Weights of a small GPT-style language model, trained from scratch on English Wikipedia: 80M tokens.
Each number is 500 + 25 x the weight over its row's rms, rounded and kept within 0 to 999. Layers, rows and columns count from 0. Numbers have three digits each. The size before them is the row's rms in percent of the matrix's.

# up: layer 5 MLP up, 256x64, rms 0.22, rows 79-125, columns 0-63
# down: layer 5 MLP down (transposed), 256x64, rms 0.196, rows 79-124, columns 0-63
up79 037:475489512504526542458472473513492495536523557477494504567516488489495493491455508485478515485529505497511520528479486495531545483477529501483506460449546504506468525543485476494503498514484510
down79 035:512525521471502498487573492516515527504509543474440470518509483460499503506496454484472498476509508481460494516526530544493503462487543506549496516479514511532469505479514530522476490489513509
up80 097:474492545492488525526502440508516492510509522488428502493527499522476502519483479473540472511503474512504529456529506543544492516542511496526493470502486465501498498476511510449478475538505505
down80 101:494501475488514525520546523535537460493488494475574473462508512504538502500500473495459464484498496543498507490494479490532515460483459480500491518495484541485494540474490461511508538473502519
up81 120:509482483492480503516470532515510492495516514456488483538508501496548480496476496517454501492482516515532465491492453450474492538536513540543506471470477460525488509526472520534518525514480540
down81 116:464527508489497516444501485456503494512479502530526440458484516477498506470526484532511528542450526496525535506495517504472498531493514532457479494494485524516468481535535493520516501461500485
up82 116:489481509499533507514509513492513470521507494476502472524529475523515472477453473491486476504504449518536550464530517487491510488467496510566489492469523506529488518504480485490531494497530577
down82 110:488480495486488493516544520518519508466454561501521520527477512474458507499503476515557474501485469508511492522490498526501499509510483485496436549459493536526537478482478483509524488476471479
up83 109:498476494476519468504490508485508478529492520526440514507490520540464493481498506476469488457487500477499504487473491479525515520448511551476501500489524531570510487530479532531502484524450522
down83 105:513532511513492493490486496488496545503530499508543466508522512487546509499459450516488505534487535480508478540525508525491524433489481497493528524454494516492493506505529466472453473484536528
up84 100:477506479515532482498436453456511498506513502510478519497522485557527461486484491503494564521501492503518508507518486540504520522498503462511471439479508525536498520487526493512467491541510506
down84 094:504425500504470484476499455505530479476501460520488527468494520507505511532525483519500465537504512447490531496510496523542509468491523514502549515541486495474515476499536501508506512462467469
up85 100:477488489520488488496525445462510458503515510481508485516520465493497546435506487487484491493508477510475525438523476459513535535495523525486543518555521507511514503503470477524497488526495511
down85 101:516464502498495495509539522523533482510475502476460515502489538478500455529472542539528468479478502484479529471501522500464498520481446474559493491474476521487477501491529506487547473499499468
up86 105:507523509494525496529520467459483461509535521463504514498497537470482445471464514462497536526489517504521483536501457500515541488474501486513537501469480487532459503487474531486489491508466459
down86 102:542496513495494513496474520514539525555528469513532468492499512489485540486534504499475478495497464472551480473492502530450492518537507450556511467480487488489480504498478449489509521488501493
up87 121:480482572524561518461499503486508505503500512485493477513507507524483520462462509516542457489488507434515501507544488473469495482523505488471486534495521497506507530501481483519538489458477503
down87 122:524493455471490545465472499499482472491520493472540489464493487507515473530525470490476580505524536510490498528509495461489532494484481526502500511537507534540467493492491540496466499527493489
up88 104:471517560459499487493519486529527497492512500510523410517514514487495500483495497469481472499505476517486459553530478500517511478518508514492542495490475460491509493513467483484557479508493519
down88 103:514461476499506492501497545495512532475511480497484533505482495519518440506519524524503541507443515493485479475474486536465517554480502470479495550481488535511477521460517485501520552483502490
up89 106:489534477506498493494515461490474527508532507470528497519502506491504546448474512485543523497522505491450527464483547485514494478504511530478508512509552499528502503541439458516483491520516467
down89 102:502499483496494474504513485464472454563515478459471519502469475540462497471499493543543477513518500533490486478530507514530480518460503519492479505512505496517531534483516497509486481576498509
up90 033:498536492487543512436468481484503540526536577492496520554508491501503491481432510507503523505515492494529499509495525464513543520500509504502507486501507519494460545506493481532513493506498508
down90 037:584514453501484488466510481518537500488526533484516503475493496499487496510522452432465505502471494456489449517501498538516514515500510515519524522504513508497536511515518486495496512451507502
up91 100:505464493524542541473459487502496445529542510478487471492502529507493536515474464527483532462486474532506527495499516492486492499520520514471501462490546504504485560481524521504545507485522500
down91 092:507482480512479471487519508478449541517490519529524533498468466511559496509516532495498503552524494503543514479502452531500458513469525489516530493441503505512484464473498513472512497494474507
up92 035:452506484478496538486491458473457513498514520509447519514524516504526463467431522492496521463494484493514512478485463447530520494513539508491538507482507501522460501490477488489508476510495534
down92 030:500482488512509470525483584462535503495525445469456479513474528517467485493499506479474467495516530485485478505484531513541501466470518555527520494482479515482508506507493486494521487515505473
up93 116:505512480518503475468504473452481464541490512511499491529535488499520469479492501502500539527492486475527533512479525483487566502484522555511502475530467494566484493464525512480518476483486480
down93 116:544508474524516513516506466530462519478477512519491514493490430473539530486504509527454488531524504507491471477519504509502481515506544500485468539523513509423462483523513493504494512493508525
up94 045:479474489486500525495489476498481541479492528482476492589532484498489501456457525475472537514513500534486521501533513461514524484522495521492523463496535500498463526514497464486517475515503538
down94 046:484472426521525506527484518471493464527508469485504479471527459493513505505471521480503491468480511523506466514561494510478479533467499517576481484481481504508523514520482520487505503506522470
up95 120:464480513479549499465500545502471498493515496485506504524541479502538467461489487487483508520478501492537536533482477490488503543531505480480517476500534473487520545476481489529555510498486445
down95 117:496527509455482491512481514462482460495517495508506542490524461464501478484467512540514460509509508522515472464523507506480498500548531432475496491513532477492527473522552532512471498518486500
up96 113:478431509501544483507410496488497502507545507529500450519526523507496481486480511488527471474498510502538513512532501502522497486489500505474487488494539475491506558514515481539529489489494509
down96 114:525507519457470504473506540467472528504487509492525512517523496509513486489499510476478538584497538523524491478516528447493509495525535507485511487484505480498492485493537512454455478539493475
up97 088:476520526527485505523478455503480520439513517487507493518503521460537511492501470489507496479505466462531541515479486461489490478479497518489537476522537486540520541514527496512551519502461539
down97 091:497523492518527498504500549464466493523487469524498469483467515521489456549543486524508511498492482513491497492511541508460504481483481531513478513471493547479526502512492553504460496466517440
up98 101:519509488469491499523499472513474464518558506516465511522574461491489498500513519471505488510510488501490526448474458528506534501455539508489518453520488507488501523550502497510501511477473473
down98 104:478520453543463463514503548466559541546484448519510454515505539519522516514437481494502488521513466491497488515491493511488496515495489497513522511486493467485490501505497530531490478480500507
up99 104:494492486500528560470498458516475490516510507539497561502493436505479499480472546499489512506473471521501545489543500445514503466477507469490460525538508492492485495526527490492503511506498500
down99 098:559491478437502502510536541462505502496483481522502467507487501476523488532481490505538486517518476488501493539501470502505483524524467514554525467495534524481469478471542472527465493504522495
up100 114:476477489515509533497487515517446438533501555460527510514493496500508508449499521467490512523488500511492501442542499464487491510543513483502482485516500507496469542511533465540485503489497526
down100 120:486473501483514478494524475501503531487424501472504489537521494473513512486517490531455530483515523509548503501512515476532480541499470464507537508472541478498466445511522508485524533514519511
up101 109:498459528508540513503527510482493476487505494481525480515509495475482514489464490432539495510511509518473511459513475481550475490474505523503510500476473489530446519497542481525500461491534557
down101 107:504487498521506527488459555501524497508505519502469487478548568501509520484521486498512548514514514489480501532500510507499458484460497510470467538497538495492507498481444480516437498481479480
up102 110:470528487503525513463477543543442499515512529550525468511528482507513487499505527448496495514485477505515477470495486486489494490488500551517560493511458470498500497469505464505504484524463522
down102 107:527532499538541500488521468446488478477484513523491450483453479480476527497514506510483467482498450507535501512528521480533490520509487504482469489487518522533501506508495483519564510452527519
up103 116:493514510481520508514511475470497484494545495541459503523522491521523494463491481478519497507507483525546456439473453505492530515484526534561506465512458495510491520510478518513476479507456514
down103 122:488495475543485541457447472482501516496494482495549541519494480514503507520529558521530483480502508462494533513515568486515494458479487525478477515497512483513487485479504519466499457499491491
up104 088:470488501511510517489443508520518520489512495479464495513506517519492495466495545472485509525475457513508502481454476479514498528487470485489513458493542534571498468544486515496555510508520517
down104 093:522505446504501471483485508506497473504488472528525522479491483486495516542487478521523475474492570520528516502501500486510507465511565437530524556504489483484526483475503505517505464497483485
up105 115:502512509485499468515456548535483532476523540481499499519525476493516461471486522476494485505495525464497527457520477504498515545521529532535487466488512514492487476489481485452479485519521565
down105 114:509454509514496493489532537487497466470492517511494495542519464517492495502511494519485484525473470528453541515513483518536492466460541509477438489492480509497496508503490533523470498568532500
up106 103:487477489485479506487462492540496491522515495485520454511523494525502493490464538475523523502466527505480509455503516482567548522463485459516476516503534508531481549499533505510455496495518476
down106 102:480517499522516522522513488534488529506525547488510536485495496497498516517517475497472496493499516552468511515484492481497480462511475534478457468497468487467480512441463527508482546554514545
up107 111:478482502512492577503508510522481452490522513474504494495542518490476515494491490477517491505472485500487468550514506467514504544543539471531512470461506481528439521494461517489489521486501499
down107 110:528502505494488503464466489529529489502497490526502451472531559490510508542496477501496488505474468548507484535510506495454480422538472510504484506495516500522529529534509479501481481520526522
up108 105:475547526497505490503499482548497535507510523520517521517519479494452530494492494467520491459520545507503495504512500469525496455484527484453516503513522520487468483535491471485538473483443452
down108 112:501522496463489511542506564486472515489489492537545502508501466484501501525526498485483461512529522511517485506517441531459525483481460480473504517523480518482519495513442502502528498504523451
up109 036:476496495467546526455486508490474513519527515506480470520531497507471492509438486439512521481505518514480511493511469494472520478488558528502538454459515477509450504505511523511515473493495497
down109 033:487563504527443482469499526524497475490506548489481481526504537465439487491489510522449473494491487506505522468503507504491492533517487512483501511480522537574524494524500494513506507522513494
up110 097:484489485498489515509464504417513515526499481490461487507475502514511512451487512513486552476484537496516530516482524473517504498505485544504509536477531494544495507542523470540513483478514545
down110 091:506494489504500446492503482564514483509527550530509518502541477504504476545514482481516442489514459507496487491517488513505468492493506467505519504533497480473543495480467528476511501543494441
up111 111:507520544513501506470490477516477489482500484474510442529500476514471517494461542512522501492481471519561524526511477509492519458518515511525524467510510466511488555481489467450496507505452502
down111 110:490486444481514469506488442493514530533476463501487504469540535533496553505506480481527511499504491512493455537479521482483491497503460516512528522509532506527518482558486513486503506522534467
up112 122:471465483436510496496474537520507532526511509501477469506501471503524484483488475491518493498493513529493454488561518478546500542469509543475510523509514489471464503516515476519471497520543535
down112 115:523511476481544487514469470483461510494490495496502497504542529548498521453499515519516502510520469514487486490500538519453469504479530547465470466491520495510500491509528517521493491534554443
up113 037:478499515492503534455455498511461516518531546497492469534511505497501490441440487466523530464522504481474505494511507487509518537506532537481514485447523488543472512510490484513526473502506515
down113 033:498510476506488461550488465517494490485524531515432507526501504508504524467491489523485542436506505504460517481505470506511484509478502508562465490523500552463482491488489499494495456502520509
up114 098:465492531479494520464530533495471517478531521503449532509488488503487457504501516531530555492493529485481506484516473539502488523494489508483512462484515523498490469528511526469480485551440529
down114 101:485524487503509476504485485475507511528468454518502497492475531509487478455482477490514486492483472496521478531477511496480462532530493505488544529474467536583530539464514506508535478504529510
up115 111:502484474475530498499489496551470511500532527509491507504534440495480536450497499497496502540550477502479451496521472493494488522486539546503507463460498470476473533534510470507475496497495521
down115 108:487483532478461480486482506507487502507496438488519500505539513481514503474489494473459537487499509490545478534493498463507515507503504507461537532508535506582499508495496498476535554479479477
up116 118:478492522500519501446480518513492516450502509523495474566489463451492493508489494492505471507532543532527523487528487526496495508502531513509451488470515449504514508464495474452537515507492483
down116 120:501514494506459477501543456510504483484469479530519514525492443525486484447514522478530514488465543508474475528519515529506471523475501470507483513549460517515480480510532508518517522534467494
up117 104:486520517522543531507518487519483506492488517489499490539525531485511512489486503461546506466506482469485478451538533458498502446508510478519556487496454473501498472500484532475500484543483537
down117 106:507478487499472462519476542518548539531489462525505461515477523487493543490523548510532518535478465475441490489475528492501499487479469476505487490520489504481515501487509546495529513544495508
up118 098:469490472519489483483515429512485458497458515490477475506524513486471515538464506496475536448476457527487517503513495507513509527515536519546488512472523512476527501547513516480502512524523474
down118 101:500518522483537479516485523517449526504513483552552496466488483488527493449516546480500492520509490497503567512495525537508510526449518506486482467531508488523505493473454513481481493495480487
up119 093:487534475508480498521529474508493502453482535553516508517565516481521461485457499490528497542503484476494479474496510478461541480504522485489538527489473472534473494491519505455495525510493470
down119 100:473526489478531513449546504467511515499508474474543480474512533484451481515471504501510493517508499478487479494500506467515549451508517506491508543473489513460517509537545529535483520473469505
up120 113:454463467510489492446522510520487513523503515502442514502524488496491470479497499492518459505472509510465508516513552498541517511487524518458491475513525547477495499555520496555511485504485523
down120 113:497501447532497481493536508493471457524498494495545515496514451538488449506489490499538506530481468488507481562520500531496475480544495530492452519527468457513519502489483497496497502491522522
up121 104:501515535480502496510525515494476504467510500501487480528513469474568495483494509514521474516503530494550499519501498507460517489549551505488483475460484459506483516497480438497534549515477469
down121 105:471516473500456492497484511540529488485480466489507497485497499530460503535498496493575482438474514516458527516497456494535492488501509497533548506519480494490471502493510520555501499497534509
up122 099:488492507524481493481476504537487531554544512482516474553516446448529463444507486506510508500508512545481521513507514514481521498502540504468498505489505437515487478500507513473490504471501476
down122 101:535462500516498510525472524520485457507507490520499481472477529483503480542503523483474490468473498538523537568494480527473472512491521498508478503559508552512483475455499488491494507527536490
up123 030:487474528498531522455479494484475540518513542494454482544532481489495507479451518472514545457500510514509500521518533460516547529510510502507523480481500481541467503531501498506502497525546499
down123 028:440484493533484536466542504492541485495520539558529479515494530521461478522487542534495505470518509492497466534468517506505503532503460461487492468505471483506519476488504493504515479504478475
up124 111:501460517514510489480476513548490480540507507473501416523511496497475529474480467479484506477503537508528490554533506496474508514521478464508495490516486508515487540545500496494507441481488481
down124 104:502517536507495483524468494509490480503481486436521526489466552490495509524474557494503547491455516543513502467453485527458470541492501520538494463518483500520503512475510491505518502524497500
up125 109:478536517527512502502530544454480517467504502479473503515508481485464465477481553498546540510496548503460500479476508493477535512501543507544476504481531463485474498504477523507503463504478498